Weights of a small GPT-style language model, trained from scratch on English Wikipedia.
Size: 10 layers, width 448, MLP 1216 SwiGLU.
Architecture: RMSNorm before each block, untied embeddings.
Training: a variant of SOAP for these matrices, 1163M tokens, 4437 steps.
Each number is 128 + 32 x the weight over its row's rms, rounded and kept within 0 to 255. Layers, rows and columns count from 0. Numbers have three digits each. The size before them is the row's rms in percent of the matrix's.

# o: layer 6 attention output (transposed), 448x448, rms 0.126, rows 254-302, columns 280-335
# v: layer 6 attention value, 448x448, rms 0.102, rows 255-302, columns 280-335
# q: layer 6 attention query, 448x448, rms 0.0763, rows 256-319, columns 280-335
# k: layer 6 attention key, 448x448, rms 0.0793, rows 256-319, columns 280-335
o254 105:125116172116122165133116114132082162180130159191157207099150119162117112109156178082132162156145128151191123163146134161163111116151088099091170163098141185121075112140
v255 093:130130115090090134129109135140123105138160150156089130154113159142140119135115133139128143119140112166095173227089160121121128072146123116079121026154112134106104151059
o255 097:087183111109113138094154076149105118201153107141065124133072138130149148156142134134124110101150120101107098177167146141124095051132109110114165173184133149108171175160
q256 101:138162074155159134191114155119103176120076158113116156045098140151114137113168097189126144140126064129093117102098126131127115092127151086116165125107125147139127107156
k256 111:086131073181163070181179133098105163107049121126128155057097144080155073147171167120106114155168094134139078147142066114153094162107130029104114163094112162070122079169
q257 089:132110172109092173081134110129130086112196091192121113188139124140150128157118160073140131140127149103155165157172101129130118130134108149149116158129120123127140133127
k257 068:142167098178154074165117078161120167136079151134161164050149166078165074146122146108075186164169100134169110114155091128125086091103113006104108162166120119115083157184
q258 062:116173143128118127131123142092100114105173136207133097147099163128125121174128114107137115145202091137106154201183069097180145134080147123126084193102118149111098137142
k258 070:138097141072083084119131124097114082125197186108173062159124158156125189151120126117164085139124148166157192134139144185099095138171133139145072150199133143170073123133
q259 081:166169074091125154160146111163137150115090133142124111070090124136137124148091190111137114142138102164090058141128144128090162136134062081080126136105072181090074134123
k259 080:162123119105092095076147157087107152151091100086157068090120145103124095118149142101099156130160112139153095105136059071138123069107104098091200151087171101146142092134
q260 078:095154080110068123139028103122156138173183143091136121145153174118125147136143118151126186110153164175097107102082182096126100126162124162172108102148147108125128192130
k260 082:096131093125154176102086095072119140159128117068125094095108062150121138124124117121121088126128098103159126049033106159169077198097128149146123117119128113097164109140
q261 072:216148088156173117073130175134146199151184138123150133135116122102151118169115147167125157142190151108153162134145152151114127154133097084053105131121180173184109079158
k261 077:193129139143091140176102138210109103133138062142141130195150155171081147150122086118167102080067157114091150085090152137118153086166125148133107123170107092152157154023
q262 084:112148119170133090136143104130170163116147138089117122063122160085121077084193163111119176141127108160098131165190102115099137100140158131118112132119126139102135165177
k262 083:173139095111127115109156101094116099114126073137110152132135144120163154104107123150114102124153142103091130151127070171165165110123146081150090162169134098146086091105
q263 086:072196125107097088092089091133113191135118109155134102130130118114160116132139183120110174108137108162110150081094133119161185121106168149107101108118093141099211166154
k263 085:087100112130027095076170105166079107085148124121174057104075100104143109086159159094155139172159128169155108104096163111165106121128100101099198171089165090111154091168
q264 074:183073118131112136129105111073109140154160138112120174151109141160128144141110118082142151169155178081135162101118107116097133174167084185135072151158122133111168174114
k264 078:119127119123093144070134170183123113144162061140143116149120145084099151120092137118140147114102162127108110080126161135105142137136173162152128123149142091075182144097
q265 082:097181143093129187165117144191088126129085110116144121128129134093144156118155123108057141117178084146116164139109127072116154161110140095137131148146121094100119092175
k265 073:129079142122141119095129127132120122121088173111093077101139145080113101131126126141164103080167156098182077095149059133194112130074135113173109139108133125163111155094
q266 084:142152217148126097148090155213141149125161104151162178159168073134103055064112105120084136150166062118122117115147106094096112149150158115143112113108120101077105082177
k266 084:118105089096126136189157151123112135126183149096193134120142146161065158140131111121083110147163170148125164075128115106128134125183153101129125118154101153146095122176
q267 085:133120148118137102151068103225104112126098131134087133133117140147172130158176083130129105117082065135104148120113129132186131134168098071126131168124142111120152106167
k267 087:073131109120128125158107155142094141107104166131106156133153089136147093160133100092161133171098118124138093152117100160189187184081119113147128104190059213134114170165
q268 084:153124140172141118182165120111156141135155178098115163111102180076135138144114146147104131162143131089134147141200145123186084142124176117142118156150144108103100128136
k268 083:053170134106118121093116112130159199114100109104126105157065127107127159102112125087130086128147167143098163139122161081139135148084129145122164146130114176109174111109
q269 082:139117100141145142135153109102091097155126114065065137133083162151111179157138105138184120117120126103125060150107188155120144132112114093160082136099116110190090085139
k269 087:188135141178126129114124166102070166199074150128185099114151106136104159106113185099090094157184093139120106128103119145069065131115213082119091102122151122115122163143
q270 074:147080124138088172084141116101117073086196055176156190137111109148113099114133138105076149118132118144166147117162074111115107137163144162082124147137160075189154165085
k270 076:128112093051144122107151103092151047137173186099150146142138092130096147136104075104132159124122087142142158099140154145131183082113107172127090123119135116095166164142
q271 073:132114112141151149107120141148136133121093073139149148127093169113106059133127168095136139126098132065086160122205133116161140157122154101153056170129101113159053123185
k271 076:133137086065208069169123109127096144091074165115127163098150102189113208116172219160052117132158103156125107063060062128103095169094144138109081123152118093145173148117
q272 081:126126114074083095108156114138095138086136065118152133126143084133117128181176148191065129138105188176132107057147137135170112158126100121085068135148102197136138068110
k272 083:177109130118073138178163165150116125132142131117119176113156051065120142131119117087145159133171147106121095140117132105132110126137080090133091106041154162111117148147
q273 087:136113126153124154106151101157168053190164172137152175146126058120095128166154103137202114150122110066150175117147065145173150142155146093127134158083192149093147155151
k273 080:085134101193141084084108124161126142091118160108056175096128151133079148144124153134130129104159190102119162139167144144120179172086126108155109164092105072189167175144
q274 080:136121172045141102134116161083146138145123196130108099141132058146087086107090114091072153190063123150079112135124130132113073097122149141136146109087098113146110134105
k274 082:142149147089154068169090135100113152122120123138127110179132099137110142165111079144104115093156091147182145153134171095080094200108103155149160166162160155137111101127
q275 082:119174147106168081142096141202145159135086168175144113113095161140097101093103089106085120130147132152098121157166160098142071100158089092113126167124136133160155141174
k275 088:110134110135238117087171148078100127124174140149098082148169135077181180123176093167141136096126135092104105135114100100158128092172087091155099147157106156141085116110
q276 094:089089137112082113145162107163189102114173140140141127114117101107096134138134078151132138103125156144115078145179167120159155093109122184135092111124178088128255170139
k276 087:126098117122077063101143087133113098161138147162126144141138114162117122135117122081111102089148105095062146081071103131128132173129121081104098160130123184066164142136
q277 084:158095084084121031113188142084086130111097063114109146128166131135203119091091183130129134150167103098110127108150093100129103148094147126112115193125169112114138095112
k277 083:124156193126222126198135143139150134130089070139162125109067129157115130095136127117112105153055122156134082138095158191101111156075104113116101144151142131124117133214
q278 084:112077062039116095115129122185179068103124119100137163212166164131129162095115076080115173077116118104083093147174176123081130141116140140171125131153097132091201186143
k278 082:188101186140130160096111133104096090122145141114107097142104098095207155119115134105137087161091140088116133107105168160134085154127109197066163114148132104141085125053
q279 081:115124129094165138119192154137086101112156175142103156176160124147194170176146155116099148177152161127156077113107114219140133141159093129110099112160128188112110076141
k279 083:102085147171159036151176130140122137141135108146130121100132131118090094095119127118062131141117128143165163110103133095143107186100130089136144130124125113091049104150
q280 083:105172129087151145100186124133104145142109127159094121128175115167112114190151144124218123127145149062159114096081121138086093118114170163143143112161190100118137090083
k280 086:132162155154115055133137114089150104147159125156176147162082128140132125135150059106074167112138195179092083091160117073103118085096166127109094141087142097143158149148
q281 080:082129140124097160126189128111146123122135112048117134113139132140112127112157145137128102058177105128162143094163113139109177159139139142186204128143087147095101170140
k281 082:154148137191145098094122064152102150113074172140138097111094149128170159132133082174089162128096125167077107124163131101125145192147106090127132172122111116137091122107
q282 079:059155119134070103152200138105112133121153078133077140132096148116122116135134124164126119101177110132113149130160089135145130141111133163113075151111134143159174157110
k282 091:144131116142153186079112112159076180092177121127109137098173197145093158122063111131106105142093134144139112131149190144100101160197091187137105140121140136087045166151
q283 083:118098112103129118133112158120081101114182103104145149155182147138147157136140061098137130111127121129154165103177150131090081099111144142129133104152127150134113158177
k283 084:202123087168139189120077137128218160095143131121130111100133119072115141163079146144151155167152127120097168161117160138101132134146150090061160121109108143097150124119
q284 079:079162076148144121146135121137075131102127100124129156063116120150163091095054165123125108114141133139093177125104141108120157139104144125073133142152112111144119182185
k284 080:121124105126105047155087119155122116106105089150169094176130135120163148111122098106161191093169112117120136135064178177133166163110103148092144167098140141141191133108
q285 082:134139126097133146132113190142111164125195157150095159115134105157120102096155129128113144111104131144114115068103122206107125114136158128099131145162066128129099139078
k285 094:151164121117115138149078098126137130146113141155123141204110144134096132138103165145098067057093153059186138126135159094155128096175090215141128122119168167125211135149
q286 083:090127160088125117143121079103196127148134180068114122117148067120125102087132126148138177103115097115132136141155106140113132111117119157114117155101142104087109155072
k286 085:114139076133109196105110141133091074124104153128121089118112153162086143106086085120093104094092093074115091121103140105136143123151127127105154116128139138163208119146
q287 085:142176162154127118106166125107093078159151113077121157147119127091129211138141152101109092106177171088185139092127119155123073096123122134120131094079170160135111142168
k287 080:153136099102137169136162109139175104096097185132096105098146144112138161130144091071097109143111158096142184183174114178127191128137144157086118133164082152139086099085
q288 090:084149110107116124094090083108127100115178087114131073171175147166150154090110168081068173140133116133124171107145120140071112149132163137140184156167104124029223177155
k288 086:102195108036111156161168119141119135171135128156076105118172144116137121151105135132150132185139142179157117146112127115102184132108131167164140129139163177110062124101
q289 089:119130110121145181092172137185123133137074182175112162072070124137122140169110086081143130124146124115136080096173123121126094085103144112146091189081111124129203129143
k289 081:139105123105151036143144134156115093101089118108117105112111160143087063109120141169101119185156154130132166138197146153093148125100117157120147140178100144100221167136
q290 073:132168138125116151172136135128147180164125184150129151128140169141128160112153134155155132131139098111134164075115173155137110111059096126177141070171117084142137098145
k290 090:118087137134108131095096122137106112153226090136150115216160088126157159105069155082175155084104206120078158170141109131094092155175169191177143074148151125140088122111
q291 089:139143142153152171100092099085080114185100085152165079131170123152141134165110088104138140108127137123126174161179129127142111138158109148169140092119141086128108126170
k291 075:176099088068085070150091114149126092133126131128118127138102170127134139094190193145155143149127160100126108120140189073145122090099138127145103149122160132162119124132
q292 086:112138075103123181181107131114085137191113141151138136062078146085152111115194151184135174178159118142102120148130109114182137156150107101138078070099128120154102148101
k292 093:174155075128137131147142143117117114129160128166128121037132118138112158087093118129103118173081138155159091104135127124127157086071098095137097172141099104163130096148
q293 083:170089084173134114154119145136107125166100163106154197122138143113115135150164108047100078091072145167100140106172155119044174162113192086164085101067101218146108138121
k293 091:103150135095135185123117155068130124084168092154138116146126116160127173086094128150152171087134154123119128146071155145145152180139103203098107111125194148154140161131
q294 089:128040156079111090107129116113127174100152142103159216118108086116133096075100142102216124151112167172127082083145131107134092083112125112119106094136090140092095109162
k294 085:112139148169146126133143050156146080137119164152052111158052109115108100116190090163115136198126156124045130175106137145056122032195111098162104106119153136148143131144
q295 091:118109072167143152141189105137134199121127162182168162130142116125134197123109187166090214124100149125074081126074114178078100097106154114167089099149122135184108111111
k295 084:076174142053145128121155142180106108157089144118115084171112125121114057105080145168108071124141175148112114220139138176148154137144124135077119081150162111094120090095
q296 088:090137112157138121117136111154155077087173108069120148148120119088120137087153135114115209115133180141166143071156122132115108076121126146180083134113080100110100158131
k296 090:100073071136132121146144162047157155137056149175107134033115160159128116106165144106132134082173060132144134158140117214139130147115085113078116124098170126131142122112
q297 092:116201096105123096153147129145237124114064139126106147150150093160087098112161145161156159134125070119128172113093171174086151158109139084072126134085091110130050135106
k297 084:153146118101140160120086109112138189173149127105096148129095116127096090164138119112111112080109107117160090085053124103165144162158130143169073126103124165150140136129
q298 087:114207205143143092106127105114077078167150083159143109100092209080113090129089164103128134137128151059112158206088168152122119125128132147130160093136160081156105084156
k298 084:114124147089098130148128152080144195103156103130132135206162129125137152105122074116163138076082105082096122106165080110106092173103138139123122096072138119161108144123
q299 086:172102118131129076150177084125140154128098196119153101136167112148108114037090181112150090195096212168133131106128151134119173064129160151113076112144107124119135134113
k299 088:104093130116103129167177108076115117178144100111079141136167117117158146132182129096089162114154075150143132094092128100098129190145140078123147148128118116118140123178
q300 084:111104113163163133139174128136096158135118122098120091105149126086108092127171134211145044145095114106179133160163135122139101150180150099136144103110160162174041164140
k300 092:138095171076121101139153127077171132165127131161108122141146100132118121124190124179142132108141165113081131057094160164072123173134133190127078060128143043107163148093
q301 090:166135097056128129091136114157146090086146159123084091163128168096095100092161137047129174134157129095142120168089150169112122175103122097097097133109112142140090220158
k301 083:110122137147109120146082110119194147131112129155115154070068155150146063131075146129130103201176118154140149158147108126140128117141113128116124127127138113122179080162
q302 084:177159146148126092137190168098142111111141171144088184110152153153156104119116129073143059095078120201114166121133077111150167151090079134143080153102117094147110096177
k302 083:146127098104161146142074161070095058125099114117088075149104151127169120120150198133135128139179031160134155153083156066095090199136119165130142107174136118141118103165
q303 095:145181099175158100147152140135086157128057153140126173092084154129142142124165168161145132151142149201077118077125133133193149090107097106183120152083087119089147134225
k303 112:182110196090106160093113110116144081144204148118140109178142111149084140136113096120117094120058179116130200118137182149107095069144150198111108068142142102148138180099
q304 091:184101112128149174136159113123168114104151115181141095108135129096146105123151178153103148098146116132137111110138120147161150159159132137226193150147138158121172083171
k304 082:052148079157121104105127117084097119115083142119124124118156156095169173089133128136074154119112111110173065155126096075152086113085093100087106118065107184153085136142
q305 089:134097141067086094162076091121157167191106106208130143115111120142094120167159133121112077105103137181147138160072111151132060193132089145163120106131115106140127129145
k305 092:142123098139173058166109177217125156100135101091137110110088109085147134139165163123145149122177113159104117164060124124140135054103133109039121105164141118088137162135
q306 085:123086128111101121096115119116140116194124134145102083123139131161141085146187101108173099062117120143081168133103139131076179092128095196137130130124079116127117168142
k306 082:163196161127127115146115088117109101143159121121122133175157160150115145178158106116158142157099158154127144128123123162143085127150054112137158105151152156151187164115
q307 086:140142121164113122135111165125108108074132142129131126060138084121114118158073146190098141110180127169112086170141180145151102170075080153129156173136143067154159119145
k307 083:126145155080138165154090105184174129152160130119136167141116166100138157145143111053123114140145129102115138099171072147109101110145142174134131178130166121134099117138
q308 092:138134095142179175183174134068123153143112189161150121080164114164125181168100102105118181106144088088091105154080070127203166158194061127129117103127130149047080122128
k308 094:124097153098117112114059121152120093168129118082093094206105158129163194097078120113174147096089123150142139120148190149060147110117149186169171128150134108121143152101
q309 088:130153111168116149173143131172143102126120160090154192186086130133130159117106103135106180163081145167159115162155130094118085135134121106082111117116117160104118146111
k309 086:117090172145168110090113146114147131169154124077080152130120117087146082127144087147124061157096132105110081194133128181161137135145178109137124136194124090211116126136
q310 090:128109120152141121092101089081089124156104132122126138181104111159107100118131093114150103088114114076119107153144089120112133144132154101111103135084111072141123078094
k310 084:080106193117110097158115086118136071167112137196100169118140117112094114167088141147151172125140147081126154078146120088120139122127092139054134077155080105196137138094
q311 084:129086169170124127128153146133104093087125171077143182087120159120126081166093147138107171118109110120106142112127150123044167083117133159148109174066116144156109096129
k311 086:121128103166093156119089171125110070115143119165144134188145113141150143126093103125125083071087138143065118174113126153133120103141177056133167170140175094170157049148
q312 088:094186108146180166086052124139147116089083104125089160133118179203216171136154192145087086091131132190158075108125114170106133132118129088074173128041130118118136099159
k312 092:178044144114109129104104147116135150174140110120109086182117163150102177145112084161122159123114115150112181129125158098140088151156090222154135133175110130163091129107
q313 090:218156066189085164146117162052116091124191157080113158161176151109164154136166147141092168126128150147126086125169179146083139121096135117167188114127143070090130106056
k313 084:139179214105132144180201084115151122110104120137094159158088126148117144124092107087084102098127172179153164077154125179191124071106087116123132137138134145121132119129
q314 088:084122159148122131151163060115092081130145077115122120122129151140103191148176067080177095108153192114139119122109119124133087151142136158126147108100169156119078110150
k314 083:154083096103114106067149150102198156145101139113115098127115111115117189136140123194083092154186129124046070129109182125081100230116127147188118133123110110152096133094
q315 086:151155186166142201107184160076099095144142121062143225110099129177142189143160207181130096089140112090152149109126133142088154139124134130118057093040111168144200142145
k315 090:160146109085152080119128098107095168133106141100148133141098176070103088105079122096081173130132140136151146171120118135129168167121143017120189158139097046135095127161
q316 091:107106150147139109217090134102128177150134113073113107110135101107051165121141115115030148146137078107138105119087114169165093098113200073104136070121094103153142108125
k316 088:127122112099144127065177121126170103111146138126174091191148096131126132141090106112197123195110183111083104179116219116127166114157120142186180143114120149139125123129
q317 086:158128102104147153161149114103069156128107120081108160148118089155100115148143141092085110097208085122167143104076135127076077118152134132107129140129094164172129132131
k317 083:154159128124118135121094128082094124113180157166124104117092104194106092101103143183126103137095131095137137140113132125136161181186202131152126126139109136074175172123
q318 085:116097088088104108135130137203144126145082172143128137103125058148150110100154152139125145135090102123104113134162125098085133058111105078128086114142182134079124137136
k318 084:130101062113155103085111135102177121138188141072064168173099211109077200136138074147114100082113120144194108112104127132205172102099165132080092121154143102141116141056
q319 086:072131184117150173150159134168152133132129098091148119128088162184130154148157179150079058040164141141156164105111147128095169114099098139121081088140108167148097120161
k319 087:123150167094133091138087109054113095148117190085091140125151143085185132127116156136126148094123092123131144114165170105170092138158139092174052129108122165090139057188
v256 112:102137123108066152133130153183186147109140108208132153157129136152136160125107113108102177093103145129159143165104061117132195092149105125098135134123099145140131075113
o256 103:079124108140116167120085177164093114171093075128163129121101078086082108183096194070127158103159097126119135124123089141144070111085134181148089158141084125175104126154
v257 109:212069113134134133132140152126150129152151101123103155151192126118189158098163086130120145194151123171180167121109119132079130114151163119152149207054108107070134137097
o257 100:137104149100132128121133107127131113127139146173147163122153089082113067151054177183138151129080169153153095122159081056164118105186167095059135231107099177117126188121
v258 113:151141139143102133096101089191056147114082131169043129156148122146131125051141157120098126118144129120111209147098102108135126161139165134099144137135109134074141117140
o258 103:131135081171178111137091096092095101069075064120092095127139127162133133072149161101089000111104149160180135131148104072085136147177134158078186141148106156121105124129
v259 110:102139153099158194176109124162140135117094137130180158169164074145107124185170106103146097134097120070083142100109171139102180153109130101135087092145124152131072078127
o259 104:143140185167104188203161117106102116105092149142162092108102163085123132162156139120072099095143125172140105161096089144123112182152113094121166106078153119110079134055
v260 114:154111106142165088122145108194112126100134105110112097169160177133109127147093156123104166087077139162162125045120162094103148163060116131211062140178137070067128135089
o260 102:144125095153111116141121113133150118102186100102143094098177093092133122183166123152126187167119149115135138104082123199073104154109168157161149141115187133087084182111
v261 106:138071121139131107071147134092054135115084141189142096126147141114117195141112128117087236133119140131115124164117132095099137074115120106123166146120112144120134141109
o261 100:103096146131089160134089172161170131127119099132161116061156131095141141088088140099125092121140112194151082139148148103086089119103151156155122185155106060119111151151
v262 118:152191112126126138136105151177162128109113174151153098114132121084092124088132101178137162143084078119078164164146163214046165125159161122154149185160141139075183093128
o262 105:105174139149102147136159082166079149169126069189104150130176106082076127187139185153135083101142092093112156091159105159141147128082155124157202150085138142133177088137
v263 109:164114164147150108179134143082110120152124111084069123107126166153146157118043198153068171082105180070078145112131137144109099193142189140171099118161110125099150086162
o263 100:120147099091078148150076113116150134113158130088059151126163098128100148059134156134110165136137163079161137090116156125139147120132165144152110094090110165130137098072
v264 109:130182116111053071149123145155158140130149179113083103089151130142106108117168020134140118141138100184145177151106157117076152107102132187155131103104064122155122159050
o264 096:146125160077143118113201181130153141144141163100141123093094131141172103130145100194129150093043150180128181212157129142177129114071181185120061150157096131142191158105
v265 117:167095166170108141148145112100122119101178145092146110091115148146162089108114120140151164219126157133104171168165141147159129180109140087106074154118147097116156140109
o265 106:113202159132132104103156114191145113090124181117132020119130147125143100117130138173122128171110113084140155147111103155138146119147118116096117146155152127102125143096
v266 105:129062153136199112092127137069130181109178086169160089092130121142139156170149099105128142130199092094109118128199160140076072100131164131166100101134102113151123090101
o266 100:201133081109134098176148149127135175100134201159154177078108102173133118113114205115105144130176179160193201123109132142128189141090177182138133157144104103117189130117
v267 108:150114073156162140135179132123135106088116090139140151085126106128134151151108120112132167069105141146080099122094161123131153166115162172134046152130159147100116133132
o267 096:100105178145132136110139154132135124098154181153130144093087120117159134162110108130092214138172106112161115079141167133146128151113172139091151117147048096167180083180
v268 106:136165128136141167127132151061175120154142145130126158136107150129118099121105123121107116114128143095115084066094097126086128126155127098166115144151218131062169094140
o268 101:147151156149159166161168095131093129104110114123067189137089125131143187114110007181096113175177175100131092057113164110121208168142147127091206116158165119084141133121
v269 108:141126126169106118103118156168111149118102088125126153114106151166118079110093121172100104089118140099115138110115103158148093113117084133172192079139081149122126127168
o269 103:128122126138142129172128171099111119113123152131131158094192128109114130113185106075110145123123111143126139128135079103089175084099176179158175119124122122164103154152
v270 107:132118179110164124172151109155137164151163100083150123099125117112102147108126111080063170089190108116100100120110172122129192100150120163109086162141104091156156125079
o270 105:162189054086094142124093130123170109114141112078093191088121092127029136095123111103086169135144067106091135144083133157118145143034106147149107145103087118050105088116
v271 108:148126114144155168125113091115198084162148102115115169121142128172109142148133159091168157192088140134094144111121147160131168126127075117101156100195128084150154084116
o271 100:101119140138137096092180128115090130152092101108112159123143159155066187158163121186212128139104078153124118137121145178127148135156166105055168153123111113062181050129
v272 114:185082090117111152162106117167150129120100177155094140133128099128101073167154122113128143071128152068136108210120129164096085105144179120076125174111161124087079122160
o272 104:141144133093100156137095099132106128118136101133082137098135114136068159111124125142134114148049106137106153135101127093162114169154155088116212132169068120120101136090
v273 109:109134130103136177161080149137095149090124131110135119149105059161150150162127132146122120105114144155121130168101145134118124202103132124080152127165042193127180138122
o273 097:085072155130096146142118099148125106095122128121135128140145095108108169085086169101089154123208131135137133163192139119119084134157135112141080158120079119130135092153
v274 108:102072122157136103148109134079106107137179136088142064162082134114152100149105157123138167178143160069192129122118149136116141171187105142107130109159144177144141097138
o274 103:147183124161161165141145143133157189152135116127146170139116123135101139068113183101160155172157130133135156063075152122080183103126180082042156094142124160180138181093
v275 107:106112113180080117100090130152101128152122162163139173103128135157122157121138155172065182117176163118056172159191079109143091122142127191145087093171142145182172154171
o275 099:143101136094149164042063123106138103152163151133156121126113137123187194143085138143131164145133111075121177141074134110163134159139158214173159180140102109090163175135
v276 113:121042134133156082139102160102083142144126052182116128110147108156062138062140246173111083091110157165077116107136127130116177104119117087130118083112086096104144166123
o276 104:145127111112172133068065149113086127069144157142112113081156128154146134131126179143101163125183121125126155144057146109091117160145079145124154159149106092139136129159
v277 110:120125066116119103018074126113116131126075111201130128119108105120189122131085121126114156135196124072119110108127113183076177188122153145094084130087131115117099151114
o277 101:115150173138086110122110133151112134129124096146073115107106139097103110165155140081157138128175157148108132140192164126067144115097176097078123129083103099079133187127
v278 120:158102085087128112095120037136106118089133159139103177097101121095119161167085143135132119135083126153135132183209161172155170109153144061067165136140134149170065136129
o278 108:094083102139140052194148121099139155160134111113124077127149143110163153132125097114123169126134148218129121175134135122109082077147136139106116144178157173101106113105
v279 115:141134143113107150101048120128132103064152172079127090130167067175138087135108127146155102164149211087076134152144142143100187176157121148131178127108092152102167118101
o279 105:122076120103181200176121176096127148075116120140111083161115102155176088117139186174129078166127117103149091141146142139110146105099124064197182120104216147131134162134
v280 102:132079145122126119070141110139097132111108106117123114128110113127173185185130110109118116157107184143116091076176123147090166125155119113111082144135129134092123071149
o280 095:145142103161104134113079097153046126116132116136139110159116140070188162122132177105123067162180102137094087179120140137078051181189111114127110088123179162111096086122
v281 122:174093114165131104142125189149171165143118062069157185113122106083108124109195147126113114167122111114109089154121123114176079091101162095165147158143106116132100169175
o281 107:129175129132163142135168071142182155114152138064100072103153146126110108091088177140111106124144071141087092126142105138161127102098157114096158132137093166084123097172
v282 114:101146134192175146154091135117170172136133096145119169130083110166050114154148116107130152128121164144052150140133099136149158133125205120193100136161114140111115087141
o282 102:133155160211161155152104150161086095138135093118143086100094155136116143118130098106047146116128108133118175153183163104158141169140146169130122175119022144139198119132
v283 108:116128221117122095133106144120139136118103156178147132125148164125160109159130086108131145104159148164135109146110126106113124120119105107158085141105070102165200177111
o283 099:107134091147134126154059143123131153076134109117110220127140120134138130156082103162113106097138145142059152143125136100214124069102115163135020160101141121110117133118
v284 105:113132123131127163147115191174126075158131136091144127129121127103110067163152122102122120086158076098148104178073067173150120074139109117129100106087159078141124070112
o284 097:119157143139149135123110099128164132125160152120118200131086109151133135138120032122180140107151166134091133084121119081110190115144120162135138088085111142127164086139
v285 115:109078185077140102096137114154164165171113027170147144126136170181150166118167215123165108110101159141111125172161149066159187146124076147124136185097087156154124100119
o285 106:102136124085117036090086103133170159088079133105048130108125082068157134141117222162102140138121167106182110129145179089135106105117106112146105163077116160090090145099
v286 108:098071148151149202088140142114097142110145109115177157132159086080114105141180130127128067119158124123135071132087119100097098148131130090108185128189137087124082151107
o286 099:158106132205141136061161092093098089112119128137115088137190140091135094112143255105170179116123180113139160069117151093132137064103159149116161167130094125081101123076
v287 114:158180125149140083103108113098195180203097105107170171092086090105152093125089133136152147240128091117096161100103129168099145104181154130081069097153125081118168142114
o287 105:133115142146149104139119091127142139157128099129139147079133066200173131130144191116139123145167130110157191067138118166142104161145085172083171083157114120192099134082
v288 111:136155121113142133140101103128119048160154124028144152073135127104070111070178126097147137081096144128128145113140134134150120093106103134145142153094091162123162136143
o288 103:136168118121184133096114140150082100139143192113170143145202144121065131086106153124139091172120172163153122119099128144107113137113107099144111143141095133102131072144
v289 118:112119048111103171100111177113110173138111164094169093111128133136194164101139079143098156158130088120093147178136127124139100146126157134094152148184118109081141120107
o289 107:118136110159127155082117137146129137131154091168180166133167098110111178060108183177103095179114076148095158165152192140134148139121081124135090141147110110152161159081
v290 115:101096130122128045077087138151161142117118150151107091106184125060134098069109112145172081174080098144131196180071121091164053137131176155099104126123098131161227154122
o290 104:100079086113187065142102126105139117151118143126086081184082126103149108162149055111189134133131152175065176119099137110141152104116082172106174132085163145123182101106
v291 105:120109135089224104090161094148115120115152122124081142102102094125164086193092126166103140113100124180149174064094129170185139163163151139137112090164130116183105194172
o291 098:118149084097140117149126078119110108169078092102147087142138109128135139154150090104190153111153125084147115100131124133119113131187124141097110174095136119126168134156
v292 110:103150080163173087144124077170132113118154113214123091115143172147123135117078112160096094151075151094164080125111155176127181119096148093106115179155101092145159131156
o292 099:113110107136140143140184106164102128125148105129140071159104135128143149086139224172076118143112082093115174141160152147099161094147147130156109105218089135126138141178
v293 111:170094125181181133152132127141143195153070171128162103070175124154139137118112117117096071134077049155069116048121120151197117111086101121120139144175208126136153084108
o293 099:139132077125083114125137100119124117115118176122129125143137089146124154140135069135196179129156095077128146151095160143119108143156061213053138099112114113123073140177
v294 105:082160185109172077156111111112094160116079139135094089157098112159085075155108126073106120161149173113188124108108118130106179100138136155078153116100151062099129101165
o294 094:071168130136167141095105135173135060129103118114153141119108127175030095087154084123181109133147086102163110127154107129165085116136164131128173076148189114168179165178
v295 106:213118137116082126090141114165138139100133158126140087119161165112134154148130206161090115139184060062088083104141091151151078055158134169113086104141189117112117112122
o295 101:125120089120122159125140210201139130082131161147109155144109176076195156097102113080081109177164121130055110070085104153132106095160132069123129172095102118105116145118
v296 103:180173098143146083197102087151138098171128109149151125131129158160153133167043128120103102140114133139119105140119147141116096183129103156117108129111133083112130130092
o296 096:112144151136114118137158069144101134191129180103157102126116087097166180050133107135167121154146118137138126070095162157095105132159126101134130144122238145121180194082
v297 112:164158142121120074148109061156119106156115170109158163165162146088089139178102105193155136141103134178153157087118143111072087172169118080132121125120099094153074076118
o297 104:163126133162103138168153110114170085175136123097119152090084153040164182114132134149171111165098171135068111062159110090135116162152121120131161137110136155150148160090
v298 111:088138170138167162161134137152107102140127130128168104160096160113095127167124149088091152076141133125076145157202073121160104094111176112142055095156119169123096115183
o298 100:132182140150149163187100165165095087158149138170129086116078164147044135116166081109039093102068138106128172153126139098161133162121123124134145098155163140124119178161
v299 114:202106118086169142156196136143114091122155067157138111125137193093157170146091116068113126074141129134151063104150156127118087118156087186131108108148087086136191115126
o299 101:128132129113102126131098111156124155200107153100099120134190150133083101179214142132155151126119147066068121143128101129071093089166139158057110065134146078089107146125
v300 107:132113134085180144108123121113165127167120052092121082136112140056146078097100114138152105131111100169170131165092113143164155138149158119161127133148157095094152089154
o300 101:130147106204166123117103091117183138172138174170160111181136108130122098197113030129112111160126145127121146129170104138135166163161137150124087134107171136128187068114
v301 111:064127154121125136102176172107112104043097149117183143152097115171122134137163122115185123092128100127157057132075126148162186166151153111126115186149100141187195067096
o301 101:104115147165104130079156148117099116095123151170118153173093147124116156145102191103175139154176118126177147057085149176122126145162132183104123178108121160091122090139
v302 113:195151088105082113121144100115149149137135123151133151136130095117167124193134121107130162097095175126122148129137109155098114059159142085138139118137119171064112151176
o302 104:126075100098149169167156146131095076118130081146099175135155113099148156109107174113177091170174159123175151059177158150154106076124112117110175152179098159170158119145